Weights of a small transformer language model: 112M tokens.
Each number is 200 + 30 x the weight over its row's rms, rounded and kept within 0 to 999. Layers, rows and columns count from 0. The size before them is the row's rms in percent of the matrix's.

# layer 5 MLP down (transposed), 256x128, rms 0.0732, rows 229-232, columns 0-127
099,183,190,266,199,200,196,207,224,186,170,169,183,169,199,208,224,210,168,184,209,166,139,173,160,199,165,187,216,194,183,181,181,226,210,195,213,219,236,152,236,197,154,179,220,221,190,201,192,184,182,198,239,246,223,193,217,193,186,195,148,195,192,182,171,185,187,223,188,190,200,157,254,235,213,174,201,208,236,161,185,179,209,191,166,205,260,254,226,225,136,157,194,135,249,161,239,183,203,287,219,260,158,183,220,247,189,261,249,206,195,184,204,246,179,199,213,156,166,216,250,202,203,174,176,213,213,267,168
103,202,212,161,210,132,209,249,156,252,151,195,234,159,207,232,221,225,243,245,151,187,198,142,208,175,201,124,206,192,219,188,185,219,244,176,148,189,143,220,268,214,205,183,129,230,235,196,219,202,215,203,199,168,220,210,208,196,195,163,189,169,192,223,165,268,206,209,192,185,199,165,192,184,172,204,202,206,245,169,186,205,246,198,211,197,216,182,194,223,195,246,203,198,197,235,202,216,238,127,180,164,216,152,233,194,223,234,148,172,237,156,222,193,206,211,192,244,231,211,182,228,189,182,218,211,194,203,270
112,228,142,219,221,239,134,185,204,211,245,167,199,184,237,224,209,196,223,204,290,193,179,213,231,182,168,210,208,191,224,254,191,249,172,218,183,199,179,214,180,225,151,194,174,237,173,193,168,193,198,204,254,228,196,197,216,256,213,160,226,198,192,137,137,213,185,204,173,222,155,212,232,163,196,170,178,210,227,217,271,203,163,203,172,171,210,188,165,206,243,205,135,198,228,204,225,199,211,176,184,219,283,192,242,182,151,245,197,175,252,188,216,208,179,211,203,189,208,206,210,247,136,215,174,195,234,189,203
108,189,120,203,157,165,144,188,217,269,185,194,205,202,221,205,194,190,179,218,184,177,199,222,180,179,225,223,202,257,217,200,217,198,165,168,182,173,177,177,167,186,198,164,188,167,213,230,186,161,206,276,206,203,207,221,190,184,160,205,185,147,226,225,226,228,213,201,207,197,178,246,190,182,211,204,186,265,214,189,164,262,229,192,192,204,200,237,232,214,245,210,219,179,166,217,228,191,151,177,206,243,233,213,184,219,171,152,156,186,186,137,234,193,179,256,154,236,172,216,152,234,224,241,207,233,242,117,188
# layer 5 MLP gate, 256x128, rms 0.113, rows 230-233, columns 0-127
101,153,193,233,199,225,257,232,229,250,195,162,178,253,212,214,249,270,191,220,218,194,188,173,228,163,198,195,212,232,189,161,207,138,202,214,170,196,184,194,201,187,176,233,187,205,136,209,166,206,194,192,257,203,262,205,227,155,183,171,190,176,162,199,198,230,187,192,141,192,202,170,213,160,235,196,164,210,151,132,176,198,213,197,203,205,175,211,177,246,162,200,215,186,214,256,157,182,236,236,158,204,220,226,199,203,204,188,176,197,193,158,210,204,177,158,236,168,163,247,193,277,202,224,166,252,249,211,227
108,213,197,182,245,135,165,183,192,158,223,198,208,195,251,188,115,187,196,204,224,241,194,233,253,161,196,187,232,162,196,219,215,178,199,203,193,218,193,196,185,176,239,194,212,193,234,203,175,211,215,172,183,210,137,180,181,233,222,147,163,210,204,240,165,251,233,195,149,216,188,220,214,186,178,193,165,241,213,207,206,181,162,225,201,246,169,167,189,187,230,192,169,194,163,161,161,159,264,202,210,218,224,249,208,191,190,256,162,200,222,230,220,225,150,218,209,214,229,215,208,196,128,158,202,282,182,136,214
105,198,156,256,203,197,195,180,241,230,193,195,180,218,158,217,223,210,206,166,253,161,224,227,162,205,213,225,195,273,237,210,238,190,119,166,161,252,209,180,186,190,246,222,172,220,217,197,239,159,118,271,179,212,259,168,198,234,206,187,167,216,190,219,198,226,229,185,188,177,274,185,192,173,221,229,184,187,200,213,209,192,203,245,209,188,165,198,170,162,212,210,206,235,189,215,171,183,175,246,234,241,194,230,156,218,195,156,156,172,187,220,181,192,139,207,182,241,208,220,175,194,216,237,206,177,153,192,178
101,196,194,174,185,226,180,173,203,239,190,270,167,194,176,178,169,209,230,186,172,160,163,269,193,140,250,145,144,207,222,166,203,188,196,135,233,186,215,205,189,219,206,196,240,187,168,241,232,217,165,234,164,206,218,193,222,209,198,233,239,218,209,125,207,188,234,165,227,179,264,187,183,223,190,209,212,182,284,169,140,205,233,210,223,209,169,211,241,201,205,218,206,217,236,211,187,189,196,215,213,167,229,241,190,180,184,198,198,216,168,157,209,223,145,128,204,234,191,239,163,220,190,167,186,159,173,213,216
# layer 5 MLP up, 256x128, rms 0.106, rows 230-232, columns 0-127
099,141,178,229,235,167,269,237,206,240,193,155,214,158,222,226,172,226,161,224,189,184,156,233,196,170,251,183,224,202,184,226,181,197,252,243,119,199,210,180,207,211,163,171,157,171,184,204,145,185,177,200,244,238,184,250,211,203,200,186,202,222,180,183,219,205,251,228,130,199,195,158,191,185,216,176,189,172,172,208,185,191,210,208,203,233,223,241,253,216,172,227,216,163,132,234,203,201,238,161,154,199,195,207,241,166,233,237,206,216,142,183,188,186,212,168,214,269,207,185,153,222,191,215,206,183,191,193,220
112,218,138,198,234,181,222,198,233,187,196,203,234,189,250,184,222,160,158,170,224,226,180,214,174,209,193,230,212,168,247,216,151,203,165,253,199,225,207,178,162,153,204,154,178,215,197,235,129,173,200,183,121,166,240,182,196,187,218,153,235,234,205,222,212,217,198,242,208,195,195,267,199,160,189,188,246,210,237,219,174,203,188,231,226,250,244,201,173,182,192,173,209,154,183,168,190,219,209,210,207,246,251,137,228,206,221,225,172,176,180,268,205,201,174,175,207,208,225,214,158,203,201,121,213,157,211,184,220
111,227,137,176,215,181,193,151,208,190,198,172,262,226,161,187,209,184,207,186,182,231,201,215,162,209,225,223,205,163,222,243,261,186,204,152,215,194,160,187,199,155,182,197,117,216,202,204,227,192,146,254,212,216,179,196,182,209,236,193,177,145,187,242,185,262,181,196,169,197,218,251,223,133,205,142,223,220,206,177,149,219,186,189,159,290,174,183,249,208,228,152,222,212,225,214,208,186,188,186,201,183,235,244,201,169,218,169,187,184,203,211,173,136,177,224,157,200,206,206,192,210,160,221,198,208,177,157,214